{
  "activation": "swiglu",
  "norm_eps": 1e-05,
  "rope_base": 10000.0,
  "bias": "none",
  "parallel_block": false,
  "init_std_down": 0.0734,
  "decay_shape": "linear",
  "train_tokens": 236100000,
  "steps": 3681
}
Each number is 128 + 32 x the weight over its row's rms, rounded and kept within 0 to 255. Layers, rows and columns count from 0. Numbers have three digits each. The size before them is the row's rms in percent of the matrix's.

# q: layer 19 attention query, 128x128, rms 0.0512, rows 0-127, columns 0-63
# k: layer 19 attention key, 32x128, rms 0.0507, rows 0-31, columns 0-63
# v: layer 19 attention value, 32x128, rms 0.0517, rows 0-7, columns 0-63
# o: layer 19 attention output (transposed), 128x128, rms 0.0637, rows 0-7,32-39,64-71,96-103, columns 0-63
q0 106:127161094088143132154133154159115047110153134094100107124196107130130082146091104133127099150094156147107087165140127149116143097116139087092121074115143127056137136192157102083098088139144118
q32 166:131133143195124175124096091126041116149134067115131148090143114129111102156080143180106117119176128174128070076156155128115160115107095029140131105162146107135164144134185134163142156113146169
q64 198:134148106147176157183116104134162098153144135069157179117161076122063039173160075153120114144131104170130126081134113100080106127120155125101149109155115168087142100138095085144117142152190151
q96 155:118171114115153155185121097116113085126152144073127122089155076117112049171137085165083079150160108172126082073131133092091118107079167105097125072173113164085157139127090096115101105148164167
k0 061:145148130142123135065063108143080101102160172096085092163151112154142120138189088127111145140124138150134141177127136089172212159083114127140092086147168115145085144132095151169123081112067142
q1 183:145091125111101085092128137146125168142118121191110126130132177128182190080148181105136120147116155053129147198114113169164130117166076132162095161124139086156113152148180173108134095133082136
q33 188:098168090136128175175130114108158136096134154118106119136167103097031122164156145129068126133126102170160110105083150145107088151047182146062131114158078183129099166154106089129073110127180144
q65 102:120134105132145125192124120107120082133154126096103110171128106081097083219113078112134140101138118111109067118103113086119154159135117176129210092168113180127100079064162095161091185106141170
q97 232:146170102174156141142089104121140103138145150062124145130132073109094057169148088170084114116157119194112068072110107083079141119084162105079129127178084164116106115091083101138117153145182144
k1 064:172116080167100160152094133150119120114131190091141108225105145132137115107197179127182112123138137098110111135145074158110223131121164083073142179100114128179113137166111148139210166105108080
q2 100:158109191216119131107052112136181120209129147111138170110140141128131139146114098156165184166131096149131112128133088116118171077134114072119083147152045117104133094115133150157156167137149135
q34 167:148154152113174174163112142133172149086110114045078188159115129134166127088136182135144100099091123137124155130170162131094156128158110116212130121127096120129121114186133129065122128133090134
q66 059:092139098142152142118150150101131077160165097114101135142080120115126098144126146142094103176101154117095109118102103147118167120102134056129064132220122186145122135115102104149120137155121098
q98 226:122156127130175165165108124109124093153155148079129145120147069122086055180148079161087107133142099190131079077115135094084110111068169100095136091182101148092146124106081092138107140137179163
k2 078:059101136118127127140135121068117113099079135141120107125177188183148168088147162154137132099115147088142160155054154159114169084151069132157139133169166109133212139136085132137138194118083131
q3 217:145094125138095092104114139158138164122119119181137121141127164113171207082122153096181162110118124078156181194120118146186140143184082174156130158085168072151125115154184171156166147117093088
q35 174:123133180123132100129117112100119186168167134121159138155188162090173149088131104111130156146133160124108153190086156148130179129137109051197139117115148115113169143135140119188089119151088119
q67 248:127087135115103083068132145135127168117092103176134119131107185148170210090130179102156146109097149115137166184143136170164137146166086158168106143069149080160101121125175159115149114114099078
q99 129:160172116147155178170132131118106126112159162082135090137166069097084081135131082163118103147163128171149109076100119126067093128115198131090123098136086162080145140088116112145133158155211129
k3 061:118126092129069105127136084120074106120128100124120065209124109048101109118065138117122150115136114143143113093092132128112125136072118211087117186143129125114176130132183095079103108126190122
q4 058:117107119137162146086116145105150117175136144088125165099146163225110120159120159147094130139088075140140078101136162145098127104081155085148143094125096100089149132165163106160127127090135150
q36 079:141158152141169134160101143145102144096142107114135140147140119092116151082061079131122120155087133076139149138050145120070128164130152075106084146158111145086122134066132150109150125197119123
q68 057:144116073138151135159111111060158128194127147128113114115117143145115090118123106143099118106154061154091081133112116052155159089089131100110188042159140089076154122171128117180086136099179188
q100 069:102142094129148135144167137070155068189151098115131134088103126142148071158122098132070127047086067158081136097198158060105145140101116096167167087164133097074180136161082090154085105051161161
k4 041:151153184155144093155118077144117134133101180191147125096132139122133164120145117138136111103141174139113152155095127123164108095103210153070129161120074155171099072170133150152101117146179159
q5 066:110177153108134081139167131141078157146054123137125180121124089094150098121115134155130150059127132105082194147129123106169108169126093190115073106146085091175114086117140166117065106088121114
q37 060:147176062038113151135130111076149180096104131107143144095106098080142134091095111135145184099073142098124122139134156144193134135050166155100084167116148141133134162112133125134150145110116163
q69 049:142126164107089088162172105126099165118120117140134164126136117121126172096155144132073117079113134106102160135185133129142100159131140185153060150121079098140077132149117168048064077083121125
q101 062:139161148117104115137098108157082149102111111147141164163098138105157138126130142133114147041088153106092165164125159146176086155151105223082085121112071101136090092096163171094115118083122142
k5 042:131142174094191130120131137167131173095124118110217116096124101115199110182145142170105111102130113147108131092131130110114168132095141084151140149084157070063190188123167118115153162123123095
q6 066:147152133072090124130165128133093091123121139152143106153135141088137186122144150149136150067118134075065163165138154111164133156101099204146042125090113076175116095081126190101115133144091087
q38 072:203137103110077134089099148172107160130125099123141115107143119163175192078164196146129217101126180127168146137137125134107122136115133173144107111135110102117123115134169112065129124178137116
q70 068:116115164079127107145167164133120125117131140135157121155166162110144174111120192130142114092073137104162119152167137161151135183123103166182100166122107117168134122126140153036132125144085096
q102 082:140171144102104138087103132160110121094112164134158135159165169095135162103112184120165129067091133081154160154138157189150079197119119163143076202053139093150128145134157127098148135106116068
k6 041:107160108108155136124147120158098187112098178149094137105099143110145107121110091226149136138136113142059155115126099111109120135114150099159111112094124083129115161129203102143136080072106161
q7 058:136107108091073099161145146160124109089157156082121087109147138124133182137125159133061067134128152143136110154153114171113126175141107112096102142124145170142145162158161151112141163171137149
q39 060:111111098177140124201186126103184114111169096155095190194175163141128106170134171105094081095095108108128115131154104166095134116215148138138179080149112123118097115116153137118136120128156102
q71 059:101183120114112162133156151171098123052148162146112136115147170143171160117138112152065110111137148138176093123119144169125123186103073093126097161113165160177152128186180149147210152170066126
q103 055:145147129084132105143163149125158144074184160129097113086143123117112123120140148097094066144116126162144116123118107149144141130139105075141107112145142162148154150183102143117213148225114132
k7 048:083148065103122176124181179081087116110113135083143133187135101202153116118134134143121165118165121163205162079102121133146181216132072091125134089131104102107130109173096089138138187171078074
q8 084:118125133096101090117127153132142137126098136175098134125145165155137216122128135116112143064089140079125164145147157125174122153136095141140054163077095065141150125194120134109148096108101133
q40 060:145125120149096147077088153192138158149104138155167067110154129149132167176109141126102140089138127111110157133156175161145149199173140221129085120163142106119129116132171141174152102189076144
q72 068:148131133120108068152160155107119120116096143176087151133121139168158181086157156154083145056075143098110166158132118117159127143097071124105065163109081070143117135167103112113152089149120137
q104 101:128140142088080107119141145114101150112112131163153127143114182132178178093118144091104142091113152086177147152146154146177126152146093139153055160098117096194135155147151152140176121171068114
k8 047:144142102113136112139097179126122168112140175181122137056114127184155135117102111167186093093059158178110134131123136108133125153125090116119093148095135091119125164141173105172116107074109185
q9 085:096133132140153148143182161136168149183101134092153156103148149115092142118171153168072137130151111179076081149102099122117155178124063242112165127113087091043100090174138126077056088137151143
q41 051:093133127171181154065143117170145170129106138122106141161115129110120137090155133185125116139173127137094028174072125111125128138104069205026125127125140101072053150164107088151165139123162072
q73 080:064151148112137151148188152150185144156105105126172164107135124135069131135150134185113129149118102205131075121158095189103140163144074186090143134129093096057131116174156130046091107148136179
q105 082:099133127131155136112163184128138160188060126120138144092148100110096161083166118158131124117133114162076079129130097135133150182134041224113145138106102078082078071169128120051088081063150157
k9 078:123100182125147111101130138143095118159144151122131140148127115029075114141111164164065088181145145064052105205114062118102100094096188168171167099075163143163119148071146116124110142131185122
q10 073:107131119116127134086112147101168139115122078131091097161121075130132103160167177157159073099111144158113065119173058076150159105076109167094069078163101102179059101118151113116130157186121134
q42 058:078092098138115111128170182100146141135079106159061129168133090111147132111193171170178095108104109092211101137169088094149099118050108147112153103132176116168122122148143124118135163167093101
q74 081:093116144136128109101108130118181156154134088129158109147112081074103112148122186134135115066117147145133122129136042079134150083153146234054106101151096105144048095136158104118121142152161142
q106 072:099122131107095122102085162129142133151126113136106094159144092086130096163169175149174135075107121124113107141148054102153135132125130253063081107149112092165072112108180106148107154143102124
k10 119:106099150177115160112093138124131141158145131114100114168123098169142123122197153115114155110121163139077103151206119136137110133067189206120118121164128142173076109140129145080092079127119151
q11 086:178188132103158201091081131168140163143117111108130083157151144130139147130130152131073112083099189166160102094109155111176163105095107209156108165151122148121104086146103160138179081114123132
q43 051:175191119114123191095094164152128161138111113141157149124160121145146115117090134142063145078077162141128144092133158152194158127134090198161125148126115137080143090144098124105146059110162132
q75 086:160198135112159191102091139143146167150122125116152098145172142141132144138137156136044116118096167165205111086107159109165159084101124201150089178147130138111113087146098146143170093102154145
q107 085:181186108118161190093081137165146148139105110107111095149143129126133128123120159139052130096080190160163129089104156137191146116119108205142114150133129151108108085141106178123192058126145147
k11 160:132192099162139195075143107159121158091133078152121079130114071183090168162107118116071137112117131133125157172138144142226130130093171091109142202187152132126147094111153146126086117158106157
q12 079:085136070071057101125102170129143118152101109085151116149093087164112063156152115147144102110186057081110127104117086096154186099136104125112136163126139098147124095117142109121127163144096143
q44 046:091138069118072134116136144094109107187091115109173155159081069181102055145165101155132123108205095104126143087147112133127149160137104142100145178133112119115093087144088125085126185139133120
q76 079:090147082074048103090080158115123087133099108080128111143110083183122067149148118160124098140172054108112133095111109115146178079104119102120138151127149087161119105095144130119147167142111139
q108 078:096141094092058098148139148096145092144086119073148119154089076174098070157139106149125090094167038087099142094101093095133184100131097113082179137125110129145132085117129096118125177136110152
k12 147:137101119129093108180129154112139128120093150068128108209139083105067109152197147139163128123138054146118084097127096117141184170154056104097115191116112122167126099134162132121143131131036125
q13 085:150169084121110089119122150065126135129099145148207120085091099173133159082087106149127142097128118145136099096175171127139112085144164135142158144151086172160170116117096098125138126071170086
q45 050:107140086135152107109124159044121139123097131154209129121129103201127185097073143106134161106167079134165078145192139132134114106156151110148140132134149199137167154184099105081157136113167063
q77 078:151172102116135088138129130055123116130094123134216098077094103186124151090091092173117139114120125134122094103193166131120113072142157116150144138156109167169151108133121087102137109079158096
q109 085:152140085127121076111118159051122135142082152140215116094096102192114183089078128153132144093133120150126102111185160124126129107137173130151128131166109158148171114145103112084153142107178101
k13 152:112129120117127069104146154121161174114033098141154137052103099105194121179066137154134127088119070096149108126110142114147106141134162106123124157132101172127193123126118123051157125169170115
q14 081:155142074163120135137106162153154135116123098093206106141122135131071095148133078066165135144148101148139110127117168137139107146077081052131162081100133128135120113046147151149155119083191108
q46 054:160117127145103143091093177164166147081122086104162093150102149105099102133130136172147126147161119121082131116054148116113142083072109043121083115079140142171101126063153140205173119123164101
q78 073:155125081180107098158088188157146131124143116080222109139124151109054116114132085069121157121150088150147134144099181137122114135099113113134141095092137144137088110049149154144144104121198118
q110 081:169135053161121129143081159169145145114129107101237095146136153133081101126150097090142151123138097140115148131107151150135111159114076076114147113081153138148087105052144138145157113112179064
k14 141:178150077177154082103098165183170118126132174134144147106109105142120142222120144070158179126114108131101147081177126101122126140117131045120085156069149131131119090146148108159131102068138094
q15 080:109143137110088135107089103086053129128123055131194178158081095120140138172109143087181199099123114154137148148121101136096161097126112089080092156152158119127133120145156119083084184134185190
q47 048:127161137091073128105083095117095094110131102067162173167134088104158156189100183095121171072139156189134137133140136175096123081128117114074098170154093123152113117146122098121096176085200178
q79 072:113123130115098138121080103107050137126130098103183165153092106117152139180128115110114207106090128164143165156115101143088159087135079078061107140153154119115151114152136136096102163159184185
q111 076:121146129139089107109084085106062138117141052132195193183099102125149139168114158100135186094106142180150169148138099175097168117146092112086087149139144140132122120145159118104066162128188170
k15 153:145178143138083122185102155139162087153113152152116187123074092111099117117136154078188148157098153147117127133175119129135120087118118125095134132161116127177066129159208138174133147172236198
q16 173:140118134120120084151118150167151158108109116170142101138111177134153171096157154100200134116138152073097179164112112120184141162212102180154114173064160106168109136134205172088131120105107131
q48 178:127067083130084120116146142190155107133135130176062103173161174168108145106130190119154102124079146030104161109133143087178109166132186164117147126107188122149136126130088097198110118145057122
q80 081:064117096135202131182111093129145086148158102105138192057159084149167069149148123163157162172082116131119159068170084139152132096141125079181108108146089120142165122205129099162127080119154119
q112 119:189143119121064145137109100156112132150149139131110126089159113162133112134136126155052055151149116150152087122126186120089115090107142080103139097172092122091151179123065139119121095156145157
k16 065:157147126128122174110130165143130108066108151098127083142121129146162132180120193083118091123165140099078100102103157153123096121121131220139141180119110130165076157086131129100149193153104137
q17 218:137167130178167172150102118098147076123121156064127155126152079114080061171108091168117116159164135195103103081120127137069134089091159092078116116165067188111124115091089121130082130131168165
q49 158:122117116132146131178085231119141125203120124195121098190129135093099152094140122135087142099102106182065128085068122110096128142124129137151102139123125123148047095091100143116113089104130143
q81 243:144169097152155161182103123132140100147159147058127147143140082120083060163134083155088122166167113162135111078099111096085133111101167112070133112173086180094132122105091096161102158151178142
q113 069:112118183080133120158105129104137153127134110182079078200070130106087122119164139136051094099137128134130030134080137117146128123123118161109175159159113105135073141106140122105084156105069133
k17 058:133192145091094155184103113089127147123143099089168110114117110095157125099176112106117082107066090119141148124169106114169098090114121134213152162135118140122141162099176129106086121181122163
q18 060:137134090107105132160194128131119097105105144128105089097128124129146097145117156098120141171138139106191115146130107156213131169098145134125155105112166130134136151156185105081112110131125074
q50 151:161126120115130059148104093087075092159128134092188121161159055084119156129135088142118120125118130121118151111117153102080111151137112079121166154145134164144109124090138107126070185089107125
q82 083:152146041146112166154132152156158128123116179092157148103149093124134116113113156148088105194153104158133167099098140121128157061088133080071087106178096159139134126125080110117100101167166147
q114 081:096120135096136122147159149134117100099084105161165108121127155109195125169133161103172161130111163088147174151135132183203145140111028217158155122089165131199121073111184121110113097121075120
k18 055:150137128109093133111188131127140064096115122162112118152111115163137073155152194128131182091155080135177111127172156120147162117180098166126160144138144149063144167126141124123138190099229111
q19 095:093124132154137147134063128158123045119130108049156155118200090139139071140068086124161156107122115180122168098127133165083129066101155115162141089136122168119118096105111113116127156132191129
q51 174:148126130103164191121169138077058153103091090126071058129083169096093179123113157152119111095138128138126149104152098132169129149151085091135136155096141111135122132168179164116131147117096115
q83 089:100109090141114068115134167119110136111120099130138128167148175132153211112125153083151209102112150102108149169111114141190196151149093172194120139076128122180072103100186151118126156083128114
q115 102:073121092140122141128179128107098169139111126152166091145094139140150201030120200130123173146115130088138156130109145166186196166093144113176080119121160103184131135129142168102172152128094114
k19 064:130169125095096171132102098148134093086104162127096096106125126088154126119140085196123097187170112097111104160113110119137136146156148155094094162083095140152103168158089174188102128087056117
q20 056:105068170183159135093140065162163118142109121127128079163131094139128100133153131142115130203163119172212085101150126151123115042137147080136180136145151135120125137132123095153141138174074136
q52 074:167098159171186180104054112119109102131139119115159149173092153122111128123102118182126113140135140149093134140111175109108164116191091103137114128133133172101177094154115090192134167174098111
q84 063:108117084170185187135097062150141132131172111083137136129112130133137089165132128154156132233133121137171071133133150136120135040120140068106151132144182157136173134124135108153142165153116121
q116 073:087064113159166151139126126141171113133170107112110125116109117157098077178192139121106146224145118157143119113161136140088120063138139107124196113142150175126134157121117114162131163157138141
k20 054:114111142136072093069180162155154084196154085124139115125130076121080159132160188097196126132081125102188071115169120102115080199111097123139137167136147175193177105153076149087119131235152119
q21 061:123147111139122088117124156064162150136084136112102169113119146135115189132063108187114145105099131088071127124128163125168165137114147121176087102117085091103125157050150134156110102079174146
q53 081:172100097135140172126148116148115103049120131109159150152156095094146146083117110142142122187102189094144124143085162138122082140102126160069136195125144231128103117085102160078159156193149121
q85 062:171142116123096107168119150059145161164099131129118141137087122131143162119096107136110095086158115131094119159183113117162132122101130154130110040103092109125111148130124126143094054044159166
q117 074:140161117139146097138152151069142127161122103137091147145095125157129138129060117162099121085130102144081103142186133106140112118104157119147097087140099114088118157081082087189054090073168162
k21 035:133152141138146134157100119113130109142165166131199169066205112128180127103135150109103098124097207132112130119105176134113178144094146119095126171109156096149119100147091102161077131174110125
q22 063:100183084112134141143147161089133179140152120099128205086120110120079097107102086082090104111151123161128169144123140124130131167125096187112144097099111100105090086114131081165096109109179159
q54 066:174148134091184164163141140106160165070134118127150160156139083117096158157140104164123168129099150130148159140112138165104095152099146133101089140149089135092133115146072091157113082182201144
q86 068:158122103096106105142108177114155122138146103118114173133150112142089059126154072075063135118160131147129134151143115127102135154112069209167096068129104156088065130088103116107089114129129153
q118 085:161150088123103141149147149059102086167153123137120201133157102122080084135102066096077100074090101145115134153131113088151152155092062171102134023133087124102106138111092118120072123098161156
k22 044:151152147112136102110182143177130091104089150153187144132191116160148197154148134171150148056131163119157144156116171162158144147112139134090132183091133131096164038151108186116185170127126117
q23 064:164087129109136160092116071120098100091148142121136078166126140113133148156105129091144140159130170127221121124107112179094078121179122120161183145134187218149181163111182110119152152179093122
q55 081:176091171100117099100153117110107107093152167101103126143117148156107127081122121084080128142119131143119136132142112132107148178103125041167100115163135144143164137092129135101155114154105093
q87 067:136133105128146147081112071122089104100160123132125066130171179093123107157087094101119193156150148051170106122117149155105096130167152093188148166128150186182181135095138114135138130157102114
q119 072:112080136121146150150119087146128105116192144107105114131162124115095102143101106084090145148128142129185138098111109128044108114144138097124149139160170237110185152083143115135128152186099126
k23 048:121089093160140119183077124087196125072126119122186154108082114147128121096177083156147152149122098096142127147141138097152103113165117116162133113138134155129145176089095235164135159126131150
q24 059:142098117158130154084196133124123165128131098116115068193110135097138157130173179084134146133152175167110112168141076112115143143164122194179164131116172162130099156173174111113158123151138085
q56 069:163152108108156107116143170092084118123098175153143164171090114114163142077157126083127124075095113143177154182166129110164112208103130163127129130071115082129132138153083164088159150142129122
q88 068:121128109139120151056134131154120193150130116144078110179136110081135143142132172103134163127171168198096019174126106108098150150169095189170147121116155141139113113135182096076135118138097113
q120 080:110111129116120127106152154120102195137108092147131107145117140126140165128129172095081164130149120139110082167143084167103169179191092204192121139102155135151088120172193120095173101136084104
k24 060:099104060123110120108133158120113142176121156112087155157123140161145149147144151161160185059108140153125097105124081119177108170159049091182119148102100128115139102157089149123091134131141117
q25 072:089163081130099139137158122169161105098125147107131130065132152169093130170121132143103152143122121137206101098139174187103124170105086148085145152154090148107145101155141112109116130181143154
q57 049:105110138160173131143203088092172129109117097123086150121149155154080137155106134099142127147141124111179146113192192164109112167106044122101170129149132134101147102117181143107142127158110168
q89 064:083151099142141137137146132149143100066135138126143143096127164172097146178119121122105148124149112096195101118164145188080072180102089137093118178160095134116154113154131159127100136211113155
q121 085:094176121137132144150169089147182097091123132120135118080162132165069128164116114150099102116143104150177122100170154169105095153101086110057134146182088139092164095159099093088096123178140182
k25 095:121166118101118174079180107130113122150122114086118118137131139189130134164117155108123145107145129141178105078119161163113138162116084152091113122143108137051127080169102073086099148138134108
q26 081:140146138182158124127189114179140125153136104132153130123077123104122119108157170082135055147087108197122145137103106134137116129170144133109110129105145164100088156162085127139175116158160144
q58 057:118139107150183104158191132156128141174121130120151152134079114104115089125137125116150095071097090168146155148111135169109175133209114152127162132116145165111122102165106084064102107116150097
q90 081:172176147199137130110173096136129129143128086125120129115070089142129111104127170102156028171123108212129173127091111108139114115151102086117093119115123124113075181176068128118179140139157164
q122 075:136186118202134120120173137158125133124127071125168134141056117106105097110125194085148048113127090184120136156099106143153125123169112132114126116098145115114071180151093110155179134127148163
k26 116:084160115132149134107165115132094151175123104152105110205135112102175137117124107103141118128162163113139168127162109131117139095114139142089120164129062082082092155202138123142204102125172099
q27 084:146141154100159188139161150156087110157093161079077144099078115144134125135152176111101053180189092108140126132113112157111181157119107090209133121131182156077187179156096120117149155152134163
q59 054:131123128084147122182181130115131104162109173114075127132089149124154128117143176153101053127159100062129154118101085130107126140070110076190178129097133136104197174131072135118140157121136146
q91 071:152146125146164149136147139178109112149122148069130145111119122101142145151170174086047080141151091123157154164095153177116170176133162159166107166113178181072161194148076111133111170111126173
q123 080:163138151113143160154165139172118153188115188107122148088088114101132138121144173127083048144159086117148147124082103158113185175135114128199159147111163146056194176170084112142142143127133156
k27 135:120159153110114199117124122144166131143156152064174095066117127121117124114101168163081089103124135101116094124079114096131187168166061120176194132114127168081183204098118120122164101136162173
q28 076:137120150149101157138053130118179105153148142127132156104066155118105118170101104132124164159169146117085137129060137099092176169023184140102096121129129097077142135177121137126149102087134149
q60 049:181158162141097137096043143139176130139166131129110171154124131115109096197087114149095095159196102109075125116087137117095153111038134095137084129131110088120129168115128159150146149119132132
q92 072:157113146151122163143056108130148115145146137126139165115080163155123112158121095128086158159150120121102132113051135112088170160012182131095088104140122106084167142178128111122150112091111133
q124 078:155148143140116167145061126097185104157153145122131168139084119101104091184101104170111162141168140104098130133072124103113153163024183109076084106140129104059153131180102134125148125094133130
k28 155:157159132119172146112107072170137136166118137136138192114088073179087095120080106131162121151148136100099119141164116121140163161116157125148075085107088082076133143153088095196135140124046125
q29 076:145163105109079118113099108148157101079084081111122185132094121184166089093077077188106158163143113120116154132140132150165045109166156193097098165139130138131108106132102137136156118137110140
q61 054:134121107130041123112094094125127089076123104127097156114101144155165088081115107141081182126100134106113150162122141162152038140127173148052111168107088119124094108140086161157160173162133131
q93 071:160145103120089097122103118134159121086099101118134162133075115169150087113090087181107195165141097113100176146130112143158030113204169208099119178120136128105119119118090113137122119138122148
q125 080:134153082115078138133086105136127082115103086126120173124084119178166103086062059170120195126105111111095142147120139126166045110159153198079104158153116121107105096127095135163135126131121159
k29 150:137176120124084129177157133158128106107070150158120163120123113115159116153100158165103127135134105094141127133168122133202083138234102163107108201113089130172126126137153157155185130119129130
q30 076:124141113118167186133118217110147135121101125117149090146074087125102111167142101147122106081134073105162101092140138120125085182116061166072074104129099137170114193136116150122093124106165168
q62 047:142121133131086201109098149090124090151134157092136091138080122134121126193157107180133089116138090123145050082150160124122106151137082154107121135131057156130118204105075174153068142116118158
q94 076:143162092134179200152130192105122128072101133125131093167091090133109107146135099143127086101126095100167081083163129131128109180108075152074097094130119140163116190146102165124112136105157163
q126 082:129139087132152184136124194108143112130111136136129105141081085140098095143147095162101089069119071126160106106143156113108107158104050168074079103132066154136124187119109156124072141098170146
k30 147:095168094117101155143139223125150101162167104135109090125038109130157118175166134141125115121128096111149123102137159155146085114103084176144074027153138126145095183151096181105058127096179136
q31 073:119134185074160168180128099160210165120104128117176115107115098109147130134136103076092098150047069145114073086159103094139078074107079111146146123124154134128049098077152120166130094129119118
q63 040:161119128101092177165138073164176135117129152130139115074103139122176155172146137117075094171087068185079053126154144085121083095090055106136128134139106084110073091134140112147093109173142073
q95 066:123135148079144170185113090181184162110088149127175110134133097114154139167166089102078105172035072135130073090154117110157059087105089097125137142128133134132057090089130104175129106107118094
q127 069:127122157105177168211129117160194149117128115102165117130122104137141120138117089077075132155043059163098094077148107088131085098074078113159146131153141142088067115063135106163105128123119125
k31 151:091127123168115141144108111134162180093157110103128118139129120069196120172174087106035108201135072141106109131180135091137129119165066103132189152128162141089096127117163103157132069144112135
v0 100:107115106083165098148086132151090153134179143125085090171156146144189136126114159180102112112131143142131142092140100110137088090128151116145075091074130097129131067130179122099169160116121150
o0 100:108130137150108062131141118051178119081065100056104102117140131123083141149120131092120127203095122158124140170158148096140214141137152125144154077108124094119089152161134101122095142159123154
o32 104:108135085150114169170148126131100167077095159090158037119192129132110192145105143145150140112118110105123083181070078144136153149180119123138098112181126105102151178090105151200078129161141148
o64 103:185097164102139169150110141161129107145168102181096226147080107155140105120124170162095141141129146132127115101149154167152118143093132141156125124085067161149161062114149121089149100049145110
o96 094:198150132104158126137116113144175121133110113134082191146064101156157090127132153122104102160138114129153115105118122142156125111070183092199163130125152179122119087137078132117148090130135145
v1 100:171164157188171131156143090090134128110163133097176077094090081153119122111200112139142163122169156100093160141147145173106119149147197088184100137117144141130159070142183125115104140160113122
o1 109:133161136182127125112148075092124111147123148090069164161171082153131178130079150120163107095078085083091154174153146075183071155104090136145145168143097137098073100128070141123139099074114145
o33 100:118142135099094168148054093142158081093126131107149091135169069191110125146058104155098194119158140135180126081127184139136160074079134125142135123151129125117181158100133092120141099139180114
o65 101:109151111082138126130148137157156149179115129144158137069076133081148157069179164140106121192155130183152108108136107137172117157095098159115104141177040124107093150120162176122121133120130152
o97 093:085132081094087110158184112153114140128155127122076136091090183134166163107117124160130103139139101117105097127124120155134114133098169102080124129141095109145115142103183157138132148110099165
v2 099:098101165047127130152132129075167171071127109080092136161084139125140109153098105119158106109143148102175124180106130116116133119117138110150155128115094127169104120141063112150130120134133140
o2 116:143157187153101101085113160143099100085176130122220143100147146101131174110122147054131147126138122162068142171144189065184093041160171160117135090095119092152173109116153202157134129143132105
o34 089:119053106145101151238095062144139112103130128152097099176082112121116148096142107139139152144115138111136091144136151167097179191131174153087112101087143115120130131105160129156168140093157153
o66 105:165152090112115130072125196145087130139095165137101130136141145173155105155105117102145134143130095142160176108159081143128076118117089090139120141181124118114127140121101097089151084159025141
o98 092:165175120115158117074127170156165127156126122158165079089176156158124132172099111107126097153142138159108139104121170187129151122115044123133106175195113131107105122105080093091067134154084130
v3 102:150144097138160143112220171124053109088114161083159191177109138080146093123163106112166118100067212069149139139167168066168063122115126100129113114147109153136133113079108135158125135074149116
o3 111:104122133059156118120165100066113116172111146114130147144170154144104066108114098121160132128082130109135129128094131113070069094103107156184146140126123180173166134117111145150194163149116054
o35 084:157103128079122106160198167090129175163129149116155140106150089088099107135179173141048164127134155111183178107123079090147129152155133099136154160107150114144104073124194084072120133192110137
o67 101:093103122198129171132087136146155108113132124190131168082094111135178148128095112111156091133163061138094081153156120171130162174108158178177074107149189105122142155132148117143115119094136141
o99 096:119149065183161136136139107188128123099161149146142107111120108141110111101085083107184086129149141151135109130163100179060200153103152112197079094146132126149158125153081139159210106115166122
v4 102:173205091155103131158119143106088126160085184099097133081142111132168149125149145124134096163182176149128139106155047111127120074094066141159192123130186187083102050131109164130122116126143085
o4 108:120107093137126134106139140120166112090155136180136148081127045113101163117199153161189102141124149133117195146143186141115107144111094121158119125116078091147064083146145066138131173149146186
o36 090:105143119180111156081111078146101075112115108098102122059128151140115111114081100138112149092166145132056119087153151156121128180167144125106112103190137114127136089136154102151124170108114078
o68 108:161154173079161137181115155133124161175165155097199078191130160100143083102097134066122143124073094116170132150094145136120114116081149145119128155121114149113167158140106121084148071116116143
o100 101:167118153120120115185112152146126133177148149116138150187175105119144132159112142131102193100061073143180133180108160153173107126128166138146113156106097192135164161123102068098163104146142141
v5 098:065158145133091100169146153119071142084073105194084151098118109061063096108209147128135133085129124145141103161145168124106145112147144123192168079153109134043093119142099154159124121144110110
o5 111:119145165157139101169123092147151123084096140094119155148127089150139143111160108117185118128110145107163160184106086144171123153065093176081125162114137126170137115080145123088098105129107072
o37 096:119117110113126166179102147106095123131086122139126135143118135108151074111039128124090129137165090094081122086086135147072139157138216110103147101165114141076147157159111161136160151130151116
o69 098:186104099081146108068180117144160100137165128199130085145113134179138190166165116140131140081127170140133073148169099057157171127131071147151095117111125095127108101158117088165129087095140149
o101 093:146113084107149095092196120156148101137168152149111137109143107149117155148172203130152133160080173135157097142161092091169190174077124107173128101071152135183147117127107078113099074112086142
v6 098:144121107077163150155112194133146142223152093143135108081070152116157162184078101122148088105199132120171115069111127146122143097126142142140061139154111178081113064080144169125127128136127121
o6 105:046104136150062082120134144154108075080130141093114093179162139171139074094129172159073144129080128135128186142199095107127104168150123134141141091072166140096018145131144125114170120066113109
o38 087:186082128123163096138156142130098167158153060137162122112106133123092151167165153098149126122133112094141089170095148110106099104127164126117129112131151155149107163127116157147097147203106112
o70 099:146170182148109185103110136090102146132090184145071108103159117088144163064111108143113115120149176173103160089120128153180161120126114102133112136090085092151169133156129133107163162115136160
o102 099:138179153154062165133134165072127070120084148111082132123152112085157093130174139130113134167143154119096135106169118186168122121087115182072120104071140083158164115120100093077152126099188142
v7 099:155137131133160146140116081130208153069156177119153158148112107098154081126122167087166169091114119188152107106144141156100129067135085145134117175173103103141126161135168079150160114096120137
o7 106:087121146126147100091127179100177112191067092136093090125157131095175152128141107113110156080168107073143117121150138122139078087079175104108080126170123110153173150149116155101137176080166119
o39 094:132123132133119147143141118086128029162109139134082150174099177139119095159134115134168100147104117184095120105116164106153102145085111139173145164085096113141093054103103191111127196148092138
o71 099:135122141151082141130077121174086153116171155141118110071155063170125152089095128103062130088112150079131115172157091139105139177123078141075128093159175142100151148156124119171118071098059123
o103 093:126111168156132103114123100151099165100143079163089106111103075121146127132098113093095140148173136051124119165188115114085085168121093157098130050138147152085084189127156091119065119093140128